{"head_dim": 64, "norm_eps": 1e-06, "rope_fraction": 1.0, "bias": "none", "lr": 0.00163, "beta1": 0.9, "beta2": 0.99, "decay_fraction": 0.856, "seq_len": 512, "train_tokens": 681100000}
Each number is 500 + 40 x the weight over its row's rms, rounded and kept within 0 to 999. Layers, rows and columns count from 0. Numbers have three digits each. The size before them is the row's rms in percent of the matrix's.

# up: layer 2 MLP up, 1536x192, rms 0.0598, rows 349-417, columns 0-95
# down: layer 2 MLP down (transposed), 1536x192, rms 0.0496, rows 349-417, columns 0-95
up349 092:429503470528532423518544509443557492496503523456487527562492504533464573579477616527393540425517456403530575471543533429566558482532489508494452457457479484496496461516457480437503510535446462459520446510512476495482537488485456456533494506500506512588471513503460536519486572511471500471
down349 092:583441531561509537463501571559446462506491515538495442434482506538497418380454489485499467498446571592458466551512560528519409583503487435556529501517528557466521489520487517554540531504528524499432472523535521533513419500507470504466468567512462490468531509471564528490515388466460512504
up350 098:513416565468548491509497531402540514504574490533552486571494476524503490490505508470504466516482515558520546547527495556506534524465516439485481523480493494504460499426444537480450486517491540456497515409551550481532458543528430589504522471523496496522393465468491525529491441475548482410
down350 099:495471501536519539457519491525506528503432515397485464473468476534494492506449539503515490488492501516537554498514552443422549444535484605478504511502512495508521546498578465518536476438453499524494521569482488552378545554479543529509521515502453511479559459583535447477443555481450485460
up351 110:513501513526491545442550499514493516500604544520459432512475551430496482490440460424507436530495538510503463536548509487472493517468437449527436441528427448446519457536462568465551515482454497490488516512527464474471515445468500549504524447522460607513485524519513537518538517409551517428
down351 122:556486463507412488543446498482497462543430596517483478467501492486511544524501513434470499470562430461501529510574524478496518508528514458482524486522509499488446498488599542429488495503517478467547457474497451507458474496448480559490579497471490483484485515472536492448496520472451480415
up352 097:464539464450499533476452456494475518519510499540488516550480468513548481558534554429446549537462529474517536481447483437494559541447526454460470431583468516455502513500501464440482437494489494524447469518470514444548498420455543540553634460545543490541456520504536477574501493521527527504
down352 104:538488556550522517504499468497450539515428500451446425433482562445538520480497453516533496552519494514467481516537419525409397476555516503501431570477497490465506499465496547482489500431440470462477555533554574574461526547527523465541451560489481456461498452535510507494461584464505449516
up353 106:442493487503440519511502472532517533560494487543491501483412425494535463437521517514576494544521608582552517448460498523501538391430481536481507557499463495480435496549490537512499423464449409440518527559511465477450446449491565498481511485470474467534533507533495530491527472529493505492
down353 106:517464542525534501490533547507543506464512519457524502508452481483482451458499535564443482476464482479527539528508504493538556534515495411537528437549473434559527471503529494512472479540452470535448432531484535574457477490509460465534488525541616553475502500458555509529515442471506491425
up354 102:449511505486549482397500472468493549505540510545534507581468516502452538439441520477506482473399528488517491528569582536514452503506524410506487488563515475527567468535510466462525526491487431489537461473443493506425497456533518498531542434488485530480476578508516463492525550458515501485
down354 092:486497473534570585496522463525562510488493483462520522456517434504527497520531521441504547561525472481480598475484497486543513574488506492578459486423542451411405476512584465513395497509469479457502460513513573476471554525495477440518477525564541519475513402476455505528490518549495470466
up355 096:466474482439469505465476497447473481542508517477477499558475527511462544472469612413531488482480442468494529455520577481529456495442492498563410440478492492434474471476510479526544506538478464449441422516424495432530492514480453484531472469547474444557441528492523472477495545454480461475
down355 092:467496523554506538551437474451546533525409494503442470501473497475536458471542475545451493484463471567542468459472526543512518480510454475436595487506470518585491424442465524444518476515472465494531502515463485567428481538553491512539525603522545530455561498422447507509550466533544519514
up356 111:506452538531479524542480470429524573522545508472580514510510419498536513554489598445454527417518510509448495529485453461520477488460458453461502525483575512495502497463471499539470575541451502406413430554457589509510499461485547514568481468531489487476453565476535505496478503437520467491
down356 121:548455507473461559485471498568552542525531473513527543481502500490484552488525489438453515437529495513452522539534507508503520509493535542572519498442525485478469517535587498506503423541515508462467475563529492527462531468459451433504537471526529398469525566474536562505441541450427476555
up357 105:442561509536473547459479519546534552539541511483570458470513499536439509541466522484470442487494522484502491568525553429485457553411503534573517480568456402483568487482491507502459445506447523477462458502505473522539476475500453465512531459514515537542492508426555477533554475466503563522
down357 107:552478521553511514472512500488481511486542566492506497479514444500518452491507479573506503445545480475492549544459424533493527502463473498383501505529489614517472482394471578433487468490551542470504463482502497544529493551538509484503511541542535480571489523525460539490493470505523460561
up358 096:525463558475535539491452458511484545523495493518545498547478465505448522481515498579507477505484538523476512461559507491490466375546479451489460492579484428512498502497513515490468515511451423544487503521487567465506484493534511534476508401523451494495477538597548501566559509508510485484
down358 099:411471529512537525495455503530523501488506473458480513583395516500490523509492498521527463450439526552540559533540506452500510502502567468474522558503508494407467566501544512511437507441520402569516507489490494448446510502496541535486535484572417503590469419481547486534528522528490432482
up359 081:459552509529423539521459531544483505513482514487510457543503477541467527511406449519527488502562533424423456514468440518490508507445419435425458506452526492501491524469499406500469543533506470577489577527453516554502513562458432489543493531504505458523433547554576497497455481473517540536
down359 089:516500503478533434434545463461512493502512503528557502563488526514508453426536527519492491505485472550529483458551510519474496395445565529580470535559495471551504465485471575470489507470493485419538457483627503455476514489550584515518479471525439501450534512431480531526582508503503427493
up360 090:498454467573517488510520504502490482487524532467531583491486450547540539487485568460441461435471449516463489561534508552550498444420566521469475568555536506560467492482520492535512485564459455427446461418524513392511474487510498504507522470496426487501461513529505457440535562466488511477
down360 100:485572551459566472521467488497516484548434470495485476543494579519420488524431484504576466473554575510520547452524479434505486549612464475561483504501480515484518424470479554435469520449534487527540485525501517563511561452489491496481494479510554502492505517472532521504432354521485507528
up361 109:445566481574493504531456431457436573535425508533538480502481556436518595513468430410490528452551478464486481506474486484608514480520516560527495522455579476568488498425529499525442517481465537488514547493504556421451456462461512525490524496549488572470488505546499451504491506504482557521
down361 128:496470496444458441466549511569464544498499492493476495494534445507474425450543501559506582541504558495458522423492491536471463448515441477464518512535518428493467470574410516499448482490533522501534507536482509568554543521552512504596504518485499498467525444479522527431456503548474533552
up362 101:476441530541542421514433453529474551501508464522533538545558543544529483525548455487450539494487502514488504524508487531585454527525538489481524537491518523505439494491503466509539541505471540466542497497592560567470450584497488491520532484520491498533508473494460435533574509534450446565
down362 086:617507457545423596518518520504482439518489560447537471537452493439485548462508531494480448497514499538520487550543594493539597403481484518504486467493520534492530453554495494495477445470477475515511502467486477508538508515489518587498447525503476469484530565475472565454489537465500527474
up363 119:454500544518525528524433393478481465532517553551490560481472424526545465534466499535476536541451608490423568492517501516482526441520475449411491508507427493497495402578487550513471461482476502471532567507514539502465442511553558444512503502587501597511508479581539483580555553535499503492
down363 150:568460474539467481530618593490520532492464473479513467506523507424426552516519481408481462509499387552489431503534530502511455579478519525542507495451547470530504512427528445483453512563451462518489490510492450516506538506505409583521489486474489428524467551449455529443500472414477531480
up364 089:573491538470502446403478484568538542497537557563573508575492541439526535447483537508527499436484513497538532496410525547483448472390513482489449440476471491480521470509481464480538439515451510453546474531503542472518513501461576521470503529567479473450489510470487544457506549477527493371
down364 083:528541533579525489525574511478514493485516484480406533476465488463460555500471452562445478532530513486552505526530557475514515529524514492533530515513493583508504501530492489480441482509488512575459528425509441483516484492490455497506525446470533498565439490481523420493485516523517478520
up365 102:479530543589498488461437364530508451502496486488500463511455473490495514524434448590533486545523554478519538505441444543544511444542501429392518499462464471507410439496516514518524478478430467537530544473469566513461443448512544537541494477532423475555504497567471492514537525532561439488
down365 102:534526510512542511502548576434457551446526496463555479452506511554505487532597487398488524484509409494501538495538472511521408463466477523540457424508581563565534552509486523604459532514488494494474456404531508517501513491548475530500543529444476444521534555533543520453506487511534441490
up366 091:500510567519487487450491504469445517530427544451539441500491521507503544561493510540459550587478482438529512450436485532490500508479498436583432528462452517482486457452497512549524490510513536524482536445458514501458485537494455452504467545563510495564480492504526507438500545517558502491
down366 084:491521452456481497422526517465569461521472463526541539547502506485470465425456515447605479472497539561487540486463484463528498559516527550509494535527515494482535459520485543526422465465471546475509502444483531569531535464502513576554518430471454531451503536461435446521506461576533475489
up367 101:396496547472541462480428387474532510512490491513555474561460523498479502520465543465495501469480507593435480488444513482541433508435524412531475487585513495500450485546498586477461505550529505535447568524472575510546499542527552445519542438518495462508472515511495459556500566453545567464
down367 098:500503503531520450479461422477512559505511455541482522619526461508453535537506589532541513473511510488377486514516452396609504487436463505488542449611525476475421490488498535498487513532494465506484514537429515483549531512538559441563511467502456469507471467475476558482470580523429513437
up368 091:451492480578459383584410495462532500490453458508474503559510508505503457544465437443490543466488543538450562495502430535530499536464438464482555544521507509516454580484430470548510545489549520544485598481456452473437450498521497497519489553457470564490485564472492517498424466476527504518
down368 093:519521464429530572465564540502507459498520498469469582527408478549506548562548526517503553495534546475585521537522518443474521466497452477484435456510453504501461435537528554528538487539476446489527473450539472486537506457454507445436536523527545510537486439451458376496474494455460433486
up369 115:463509507559475438471528525503537543454492461515487481564453506520479578468519511490435406487474487455522510480447459470508468492495542402480422453503517486425518441513506531495606520577477537484556469476541517481557514500499483507536479461575446462497476531546483488516528517466537553393
down369 126:531483542450480476488504442516457438516484508473476560575484532511474472448446512575496462513485519463537599471472509572554461490564546490501522480518461477469512534503467522452498476520466447477487557498486480483518500564434522516449470554576452504497463604514497518559439501548508551505
up370 101:473533480534463482524487479543469468521499467500537543550478436506490501494481551517464488494473524518456563455595520545570484433471546431566495505519537435476437504487444470473519489547520432526448457479514496474518480540544479467580519480534469467508515497500431494584472507520458466538
down370 102:430506535557521571520512489471504526501428540512573535485461457461497573481511541510552450528543539474494477458502416499439514587484482492504522463501456423547520503565513480488544487381509595462422483474465517522518530524510494482554485580476537470536445430489513529426508484484458464460
up371 110:467514599512440513476497484434486538473531566459500481528489507492442568563516501523545516470471457494514463527515573507510547459468505455540419494448527528440520439427450553506538475522460486488508453533539504440525478419536514534591561421499580513499493485479550527502520445460472473481
down371 112:532484468469553498478493457470548522463483482489568439545518538429497508508465477490472476480511527465460547602423544526442534514561514432501532456442588562460528422465522587509531429474464525541480498520561513531484489481491525536611517457542519457469495452490524515493479490471435477537
up372 087:494494578528552486617460491505528456515462523548526559420468562530423546528514556499418436436464513523459521501506532541518479488486521506474409443601515484571507415438532483574463547509427489529529514459448505490535510498564495551534542430512454462505464448452523525473617506476499447487
down372 099:489526426491489496394548539486505526546503480476519456554545449478530492439474478464563512553538523504477500522565456447428515485499482523482535516441468507441527558510455494432559477519557470409470486526541514489449488513478481485502482527451549548519548544572532480591413504573488507501
up373 103:542488459463487542508487399492483549509451478490506491518512524569487489536543487437495512470454517439496461471552533490524517460521453413534454504526533433422460463535496562508486555505446513536405508555551507506492505462591521550525530463525467537494555575556506465451522490525486489458
down373 088:417525543417577430536556479551531515462528478502493527506543442472520541544530447520520429528464515540457535549419509495525539454509517526540518537468434471482527509468457488534509548498484518509546505449488499513396426527488466481506443445530534500518500431473480500542565446472494507489
up374 108:436513534514554402477445412465545547499488485479545483501510427587494416448496545572413512527490542548448481506546575503450484525524422418550394480553465534517496474571487500521492582527508458474475532485556518490547486586554486538563504497529504507497491497548511465495520507472491493472
down374 099:510480478520508514516497501507438478531459469540521440528478471549579525492527510499533567444450540516483522495568516539489371560440557468474466544520557480476523511496447496480449505507560493430474546434528532521463522538531481455493492457495498546450603471417512437433570447436475494505
up375 101:453489515515507498428411511470474519550569556512490541570495508490531508523472537456547496457518460513544497508535473490560421472542490427496501434586474477534501537503522455449500544522496431484466488464508554528575458389580465497506535434480529546535444549486578470554532536550504507434
down375 101:541451462468532595482489515507517513461477451508465569537428466455502470488530460559465508511504501439539520475481502489456558578433548529541422507476498423466500508474547526559445508541460470608510508435481459501443555522478496476520462503520464523520469461499449529437508537478435438569
up376 098:449426563527472500507503538504434496521460474546499495515548516471491557430470481468524495438473541589515481478509496531527413462486488525481492463553550585463521470574486454449598478526504457521466480513526540534530526488534498566565481503476448526462454505533495448527506541452472538498
down376 102:523530412516561499519480520520553500453477472512539514421438467557431499546545504472484519487460498467372484479495493541496516459601528493444567514436517452506508447498606597524420532480518542549560562470471503439496452497545485480505591490441567456500472445510478498448519492514503484520
up377 094:463425519563546542498532418503488502525452500478463526474471431497457559408465552495555470526522543511510546542491471458483457462461412514575505484558580514459437428517495519521538479440488459406427459519470537512511469572456518482475515522533461434542515543516514517489552486442508489482
down377 088:498595478426480502481470508500512455525589517541493442534558529494538454480528460552452488462497504553507476522567499528500539562505492419423472466462507544516498526498494441481459461606467481562565485479486538485532478514485498482529571435518527510534472519483458436453505502508446494447
up378 084:508408483509443456509499511461502497562541462442504432508513523463439549470518513532495512506512527521463480468529520511503561483455521499560485459484495435472489529596459459587527501534511528471443495526480518593557505558584455494520520585503532532463505558541472560493471452470554502535
down378 091:424575516506518509454500496542504472492534509516498463456460539508529496499475485444588513503421445472497525590494446453506424467597454457477448533494519545450525514416495522505540463435528495540516486506474511425486500462497580506521517459483464478529459473492524497523466478520467485439
up379 102:445449564536492439520540479533616482514471456443476536493506519553432548425490463466449397440475545529513507549525488528491465498478471489487566508468545467533484486415536533525435533547508504499529457513503529461440426517481517516504507518555451546526489519537603420473491411422481555495
down379 106:515520535475567514476459445490468528395501439396508543521554452458502444541474499506517492544504518486413535497580488533471447511472531505485483485491537440525490536576482475457547539542462400467533435487500538581491507533437538509553488479409523489457471544521402487526486497529463509537
up380 107:480478554497497537489488520512443544518467499517461506583439474552505466527496552416536457464473517558434483530515546500562502491520514484491506529501483522525549432441492580479491498584422523549503465511482518564528525544508490542570575500525505422563548527445493516514481617465541463472
down380 103:486490440508484458509484467510502452540609493513556466529493525524450466543488550572452452492533426481585533465445481548470499428528509537529542473492456454422476547556481522602413516443521519524456531469485584464499467506514493475442499511570499584511492550518505465495524421493560491450
up381 094:502501508528535490558483483499522542517504540509521444478516499589469479480516529467553551506525484515489509497467444513495494501454450501440432508523491435528455508547495471472445512568451527478586535533471553423441477429467511462573504518467473469464475467535511528461523552518578512492
down381 104:507529480458465518483446538469521586439469448509488497516417510441557501512494463545486453497420499501576568506489467545535555452464565507616501531509515594504500559433507529567529474510537446574443433465487483528549524495533518468446484503536512553571535563483513460553510473469509487423
up382 109:466507546490429482484488466548514547540511493472520508511485427558489532450474534439516514425547537548561468546471510532558481502484458447503409479479465514490564539451552514477625525422405476547538518469515535494468499500489575480523559395529498462469487526551560461543510567463486520531
down382 107:568478500459526513526555486512479527507509500590576488461481555456538519559503438494517581529497533482465498483531528495491552546393494495492504484484523498514465498487534552572501503504514443483442496478479518479512469525478507501405460542493446503459534526512502491467441469495461534487
up383 098:465426476483573533456483452388474498543516476449511505474520505551428523502526448463456437459479524566454489449468493441461484525508535550519496502538478515481475489492457510531485520547527560505487551484513458493487488551497503544578486492534560467571522531442520531457496508547496452504
down383 097:473589535522439476447533512515533433450557536493454563550459480443522535454570567463490490559482457441526523536543541479462508512530424444542463527463478436559448466530459481477528485435488407497523522465483501505495523530477499455503506532498505531449446481595537518544479492442421503506
up384 100:472571477575476501386468500511509525535483451538529476490486484503470505493500486533423494510424498511535460484467492506526495499502461504505514460466472394514438458533510468529462521538452535540447507549525499514440449464496515569533520508477472522548507490537475423431567462471540503511
down384 095:516499510528519484561512578496485542539473579479473502521461508503500557465451511374572502521559470475484574452571517469530526532499535537516472515470485523510494492484502495449494513524519529541558490424403524398524532552481534445581473487551500526504483553524541442541514551504461510474
up385 105:499488550452450496429445520524487501495556462462492531525508418509464478506494512526529493476503501511487532533524518450536472476464496458520468498504472536431483499483493564492479594526470489443408545500411540515506547502512488550517480426506505498591516519543478452625532541469454451372
down385 097:528456447553536570542515576446531458478498490543499472515506557544494462429487496487504456492519503583498537497468483491493516520463471527480530533587515516540436494491451480528525517452525547454513458441454489520481462490483456504485590503509495449430484461436469514449500486511557598497
up386 116:504521561445460465499478516439448547469503498469521547513490481498533457565463568499423480490493493549427544503437425442493455471461481500440456467532540508468509557622463525586504511512497481561496565521526531442511480459512565495479550501536470567562499516473464424532474498512528479482
down386 106:474480547552427459524519523541553514439466516526514515536554597524487549465448553489499453508529534522450424522469439417492488462438545566525482474518517528539520473480569516507484548540538503556554531517543495433534510497439502504513494521532518513452554452493418479461510463475494469574
up387 108:430528549505433613518513467450489486549473499489510506533498449500480468510419537471546491564504548495494506445504481472447513463433432432524447478550471513483524480503429501526551455467501430555550462452452579502489503550555463516508488442524506541571472498516596557498474500474499485483
down387 103:516449533535500476399483523475512520570608521451485520538510484461525532444529479445478458541482528508474523449508489455477448497495500424502482520448534506541529528544486515491474507521461555476511483547541481470480460438461502497518542559487485562492467469455519488517478502572487461512
up388 092:489507446495550486522536412476530524524514509473484381491415457464497560518544468512448494479543519490524548382498470592477456482475485470526497499493425503405557505441512474506526519480433491456439550488495573467442491562511535542535551526534479596531485482524450521531487536490510522422
down388 094:534499492456494475453463538564517509465527536551447586478545526526504477543459549442569545487486479513432506541499556436497619521474524479411531502543563493479434530493435517472503487541507536468530510486494463516521474460525430530443509426475485428518482482473581485514569492470534512530
up389 107:476473482473516511466495486557458530533467486464481453571478444531485411528506495459542487474485511537518469464522469495505504482454437406572487558504512518425512510450499620478559513485429529582494550493447492514551517558604506507490514388533506516529506490532524453524469476484557447531
down389 108:470470536549439495517483386562491487534501569495473462525483525440505498508432522523517480480505492481521549496468513508428463456448525550603507495425493524517585499473474492510514556445554529589462484480541523509542486490479466498511474500487554531471487455552556523458483498498445447480
up390 100:463505450535544488481494496467499466445512439553467465549413485484526512515466468464555433487532473493501543462472437482517456466470493471478543491554483494465489459465513612595496520460472471454497519512502489433462474505616568476502469539570451554492496507551469501532512519482544473483
down390 100:447502522469527451491524451532485518591524529447468517456478499486495453432485543490465540518414511541497517575397484490454534486489481551475556552472493493486440441472417515510492521504457530564480428492500502501569542533478531478509570492455545452527480488483475553570506405538484517583
up391 103:527536538499559423513459469439467536519539469484566498490493474573460541492469510484490505524474472577463513463500516532527489474495501502453529518431518498481428508546517501555438459489501491396407530486515490430502524491515584460525574518439492539492546576563495505498472445515528479431
down391 098:491427478499453465501558511508462521456545490484469508534509522519528533581580494479565537500476416439515488490456523424511500455426571503480434483511429486598539418559532549451473517522520493486491512435436514550564438435524416537502439445518497493487505544503441538524468510511519530586
up392 095:430447505575464511502451500518491493459506441534463493486511477525530483472480462500498518523545566600480475560541485519512485442524415516458513523491487574447489535595443493514492453577553554472511532514493472599492520456477440519534522464466489563568513515541519454530474577487456503552
down392 087:525498477507481497490540506448488517473496457464384528471449526497448494476596498513565486436508459490416490515500491513499488508482613521510518527557529481540502492517508451532461489463482479513481519500549491497432519470545539538550494467485562445491530436414452590481521441509534555507
up393 089:492538528477513538543542508510651555495507517517480495525443492468428473524515553520498495395595459528509477515425475448477491477471496472459518477540524494497510495557520482518528560451481490597553483497434511448474421556511471504467438494486424507486523492495519526511538485507574502444
down393 098:492505526512505422503515574524412468465420523526483509481472510526537509476565513482488509509483537526508577526546525514467477529518484530562513493501492506479455464445532487501495443531563422411402530469445464534487546465501482540542511542474541479555437568556523460505431546449529485522
up394 084:458514477510556491491471425484483515502514544543458561523509468573482523552517494526491485496489471605496516483513538539474374486473521519474528434525504464522441513462530525518498498478532478539529484411450553490487505538494493504519503465468409580526539491459518510508514555505475534422
down394 086:508462524486450541481506545525553495530496479492572441495501486439483515447503504541509500502517489435471511467470412487548585531485501445482468563446493526510510449486495478503505525548541510466398571542480457547477521455522525484506476529552525512499429466556507461515547423507539478549
up395 107:511522496545494508501515525507496574445462418507548486531469514563436505513509487508470489485496495552524546502571438456542491462495539451481479504568538498489505503464536502539580431550515479536524486474528578487457488464574513535504447450517514557491463548466518469526472495500431513523
down395 110:462551508424481451494456525484501478517520507434491497499455503442486499557458537433527516546499512514461527499439537511515518427557410512530486533457521448540527518479533496470543475524528531530424530521467589499495545583518527469573463520473521515424552494507588555557562478500472488440
up396 101:436471486443473496475451527497447450571437546554500462526450493553419510517405510471494482506535465474473500484494465494465509429498476571543500502495509498512536477494478442567527508577484504527558506504446489430458493432479499540500561437539511526514560469497583547511529483519486463526
down396 097:499473475531573521533521483497592529514508548461506493573514445488504514580519444540435543468478498566440511462554429572470551555490523467472503515465479459541517519421568507520512503455483496491398494506561394568494516548583559456545493553488563512452487455405477501504510528454439499491
up397 095:497497540497483534469497512500525495385520455553538521528444444467465542516480456425524532467504559455484473483568500507483450399488447480475466498491537561521550478463504529494478489488497468564488538508507541503456431523464466544537465468556528568459521508460457474449504444536478481488
down397 097:471488461512476418506484507496526531524477525467436523504502477473485469556549535504500523520551427578510455525476493466495476496526542455505501467453448488473540515552474512565555542445551507418463447526368498538524592476580521555535571571525522477507481464541529460532476547505520469448
up398 101:468477548600463460496498420532503461492542551557499487529465459581468517498488537402458556480425507507535489506485486551496508428483408488477495510507516468509511420414479551532467535507441543535521510624515514509445389495566509459502498497517459427463572547453496496443570492454563521472
down398 086:510454479478484490458468497543474565468531483498483516513456446442560489411510509556409513494585461577507569571491466512455487567498544507522568521481421524481497441478500481493580444514486510464494531490467436489479554553441534452471473481511513485530415480508464569540512522451455481502
up399 096:501467500465447586450479547514528535620486556590485445479540511465496484459468523454532514510501557524465469535474485476522492472439503449560431573491529544463445501539451450498463520519529539548489523514507495481534488451478452493607488505557548558486539488515457501514464525539616451542
down399 100:446595479516576434472507519581526496466450533502550436535447511532429453501556472524483494594526477479535471485549494562470521513469503538504520423490538431554523502501501539537472432472458499421488522480475583505559558504528544504487495468451453480483469516473518477483538449509408513525
up400 087:483466451590477504471483504482518553620516571473549491546437504530495463497442434478525479509516511576445549517466521460532486506471421511497415488532465488469515477539518464475524485508468482506504493478403428483484518488475512509523501531482485549536481504438470523535520548541520449486
down400 087:475578524459491523550529439540504490456482506514496491464538460533475529462517533496512465503491540478510467535498486467476478487558516478482579494425523526477517491469568514509550564487468521456527471526563567435523528502472554466448489448536493433589499470510547411449490443461489496524
up401 101:542529413501496480483477493447497554472546461444493545504508413496460533481529511513408515512512571566504536540476496480555526507527514448474494522518504506462442521510527533536484549541464481449480500534429499472460471469635422503528439514500498552549558471541576506537459535456464503429
down401 097:492546491489567471517550471499538504458492518524548482501490579446577514513474513509437478495495450514502518502439492469424532440470518545491524489467510437492493535463489476474530432492512511456489519483525468501569501501398528554494511549465570459576483499474524515484533448487491468481
up402 102:538490565496492472509433479566515490475476540489568491525489502500525458545513513529487490555414534577440510555503566461455475504489533490436513496566478511500417455512473508538552401495478471554492477543491567499534482454520564545527557417494539527521484529444536513485472531519545530534
down402 092:443390509496575496534583495446547528507450492434501483442520450464518562498515444475481496503514513498514442454470463448496499573459508540492450487532509487472501532458485518498511567473543505511611521448530442463489464501498448527475429593554533437416454462545470570485490513548475471467
up403 094:533451504523535476416513365545473527540558480493573444525474519471462475437432540555480503473377564500517526521548480584496549514467479490511496463522469480492535469434487516531486501552493434488483553539520476502457502507514514528550513427484590474541544485440491482505519480508467432568
down403 092:520481466477501543518529498523551527560455475528537475529450480514485506497578482503461517576498493437532531424487528488565480513489470551549500560499526519474485494551405505476499537432525544473561502422448449480557480472430494534464515486453477433465520546506425505494491509529423478437
up404 083:396475604529521497538500500479468520513468527471498428500454511450511482577449510463510465473587522496488600501492474501478513537472475481589493504436510474486414421506532470480523474493452489463531547522508560523515514479567421479525476519514483441553458468584484502513517573517496456488
down404 086:548492442494470544421412483532572477488507443532546510528559494527513514444529478507521523529436486510502460516524518485544479474541515446411475505571510505505570554486444507521494494476513462486438470487514431475478481476468560551486510472490513542519461535403524495495501467441481482518
up405 099:375473491527482483475496481509458510537532565460479463501449513439506478428468494477515483513549563452465548506438421549480510525494545459513486451500478458487468441444471518531431528539466424439481507518470445549493459516611489522644506498602528458530538505520527489459540546492582435489
down405 107:561488494482458469500549499474540497470545486523560467464546457559478515532560456528466462404504464560455523502593510493543479507518474546501575532462526522492514607483549513520571455491462531508442526493469533502461493476424510490473529548421456561519461555522506497508529483547486451437
up406 106:531480471544517506410491500462556527574506514486498494493497497472486501473456508454446473502518479526414542504550450484539536348479459496484497414477514491446494476585501518489570558507522446471431454533569540428557466470498539489464521434562541561481544545500463468456597546469536574493
down406 111:502442487476513555499363504483557535524501528474570503572561558496467536566440506479523516516455454508497431552505515501487518520495500505507539456467543395463479467465534523472504529639489527463518506504576520482441463496485478507522517467527410544503474543551513456550460528487424547554
up407 099:488412465499510523403462531502481467524526549539493486493468531478505491397434480494541546504464529511437461529466509472495466543490518429443467496477536448456444445578458481555462484482473488376483473512445541485443497513523504515481597550540462538586562550554484508496547582550615545480
down407 089:489511538523430462469507546499483504427525512516481489577521504590476535421474476501535530480500466513511560440533506510515600478522457498524512482479453493493476510387467501495529498538502517573470472524497480566469447505495522570580480445474517520508551524444450533445467527503461492484
up408 083:525489410517559510530435431558509518461455517473521473490520429517528482508526471477456441452481504512442567466573547506489453524440528545568495460556468544571497437589516524504513575564492542511484534469539484543492505518533471525470532491489450541506454472481498530422492554584514523459
down408 100:509543565552478441495574558492551493536510438520497455537447561494501450514508550510512576488523462507577481512382501495533507461557473497500491514446534445480495492465460475470515477499490415470466475452531540491489530503431518530563496513517549495445487521502546471540472413424466492518
up409 063:459487551512452433516477503506564564540503474460546530536483479515498496527459520518482445455487497437480544497517515477496452469443459482443475453586475499445479470532419522574517531522404519524450553481517531485507521447542500549548496505531508522508531574525512500513543532463542469440
down409 092:437463514516490478494445445465569552530505504505548490616470507517459503497443508475490447482508542510466497496567507439540490437458468476474481493585499429463477465520470517550533527537477473518481516532466506468497473484542536547546549471553466516519529556530533467532500507470535512476
up410 111:582488494460447477499490521471522543523469500524546502544523431464457500524533544450422521436480518546499522524473526539522528505445498467472503477479467533538533452467472504535506454481479492520443434491467496552449488528532556522513551431509559503560442488492418473587507469469531417444
down410 099:429491540500500483472521503550445524475491498515459550501459495533526545474497507568482497611522493497485458445605502486434474461541425567479542466455583542478599448482473508469465554485537436456534512498520496424503503511517439492533469555503444427521582523507491491511507577516540544551
up411 090:542510527522527448447494550499512490484521494508527492596454508513423526582438473547554481499447499545534555477497523548547467439480517446431475496556448505537508391445456478554459545597483411508495528483479614431444517494505497476501505477494543502434559472486475486528594506505470499426
down411 085:473531468490440416544540469503416538538514514504491519428512504544492580503576482441477469530537552493497514483543474487547599544500529536566511463479473456465482555548453512457530520458418508460514473545489428531513509530494539540546571503507562527428441514497478447482469537505545489533
up412 103:514531458504513400507476453445480533538505538459503457478479478484476492514516559438477476407426497511542484508514499511563439478531481493406468522498530559480449415511517489464512585537450523502457533535522515510484430512453502488449519507556495548543458530558514435524552566532476528504
down412 107:543454473492599440492481465508530467514492496439474462439460544428457507506532494530569511504455519481500552539442467495527477478470491487527500552496475504415466488538531515510511515490546537543448477543515516422495528554500509586455469541503539511490460506505445515533464497497419537438
up413 110:496461440546526479476526510430505469581508471400505458526463459549429517408471560496495459415475484529505569525526449489503451495440465538476506412508454492467467485499479640572512471510505556473491553521489546445481500510532499514483491524519454492591545537586517571531506450470546545509
down413 111:505443511503518531458534548521503482545468456532370499508457500492457514462478537468468511552474567495536494464540477439441484459581494506559468438542520461529511468510451490516553512502492461463501544465537448467503539506530490541538528456505483474485481424558459544615502468415515541570
up414 094:531418514508562495542470541517516447514498519551550472549507521488504477471562487503531509487427488550539488510513520463496504494532439516455497530507550510558492481445512487521491534439562441488541560452521570481476487473506551621571532465484451483482519542542507464504465485429484564449
down414 115:458558535470491444469524463500471569536524502488465491482483442445529575495513538486484489496585540447497590506464438493503470486482547493512521519569502513459554515499468507467498500536498532452482459540497468567520479473475411412467486548567517503492552496490550562523539516577497454506
up415 105:497539526466458516505411445472507537538495504428536436462466494538523452511442557506511466520449541532488519500450496502583475447495437510487504443517438470543525483511501485560591508536460495507482506494394529443450368487618544521442469486517474525499552494498501489516532543446528426484
down415 103:441510524532534421545519468530541509479553471521539513458478448525547471469515486526523538483503496532520491479508492496507494497566518436499521538610473491483502482532485516582490485474512552477477477478490571554541508500481584520500552548457480408506502509472483486457541504452506571480
up416 098:457511543441445540550502432500528510483451495479510493484479551472470459538431518484477543491515513500453535484469439451514552516411481467519439459509509522527455452503498532570478508531477518550490536479546522370511450456579519493518566443553480562531514508609393469482531540535582442502
down416 103:492492468529510510510490483528527482494475406515464523539478498552517511396477484499487408512449507530481455537493445563457467508519532487521535570472535502523554566457447533476483519518531495466516495511516424521502512499495479510493478544460468499387572496449520446469581497486516415562
up417 095:537532568511521497439511468534515515555533500456524500513512485596482452562544569503531524477485523589538584535444583505580461458565517468482447542589409454473522514491515519508496522506481450460417438516572595496517446513486479467477507444475541445559438479437538494574471483461490418459
down417 094:508490488466430500532466498495492513483460464539524546422431523462518555486508461520470487524470433419476494502504467433405531535406538528540502516481482584577489497500494459489457467547549530489485482474446402500507549487467517483504506481496487503483532527606511442480533504474548540491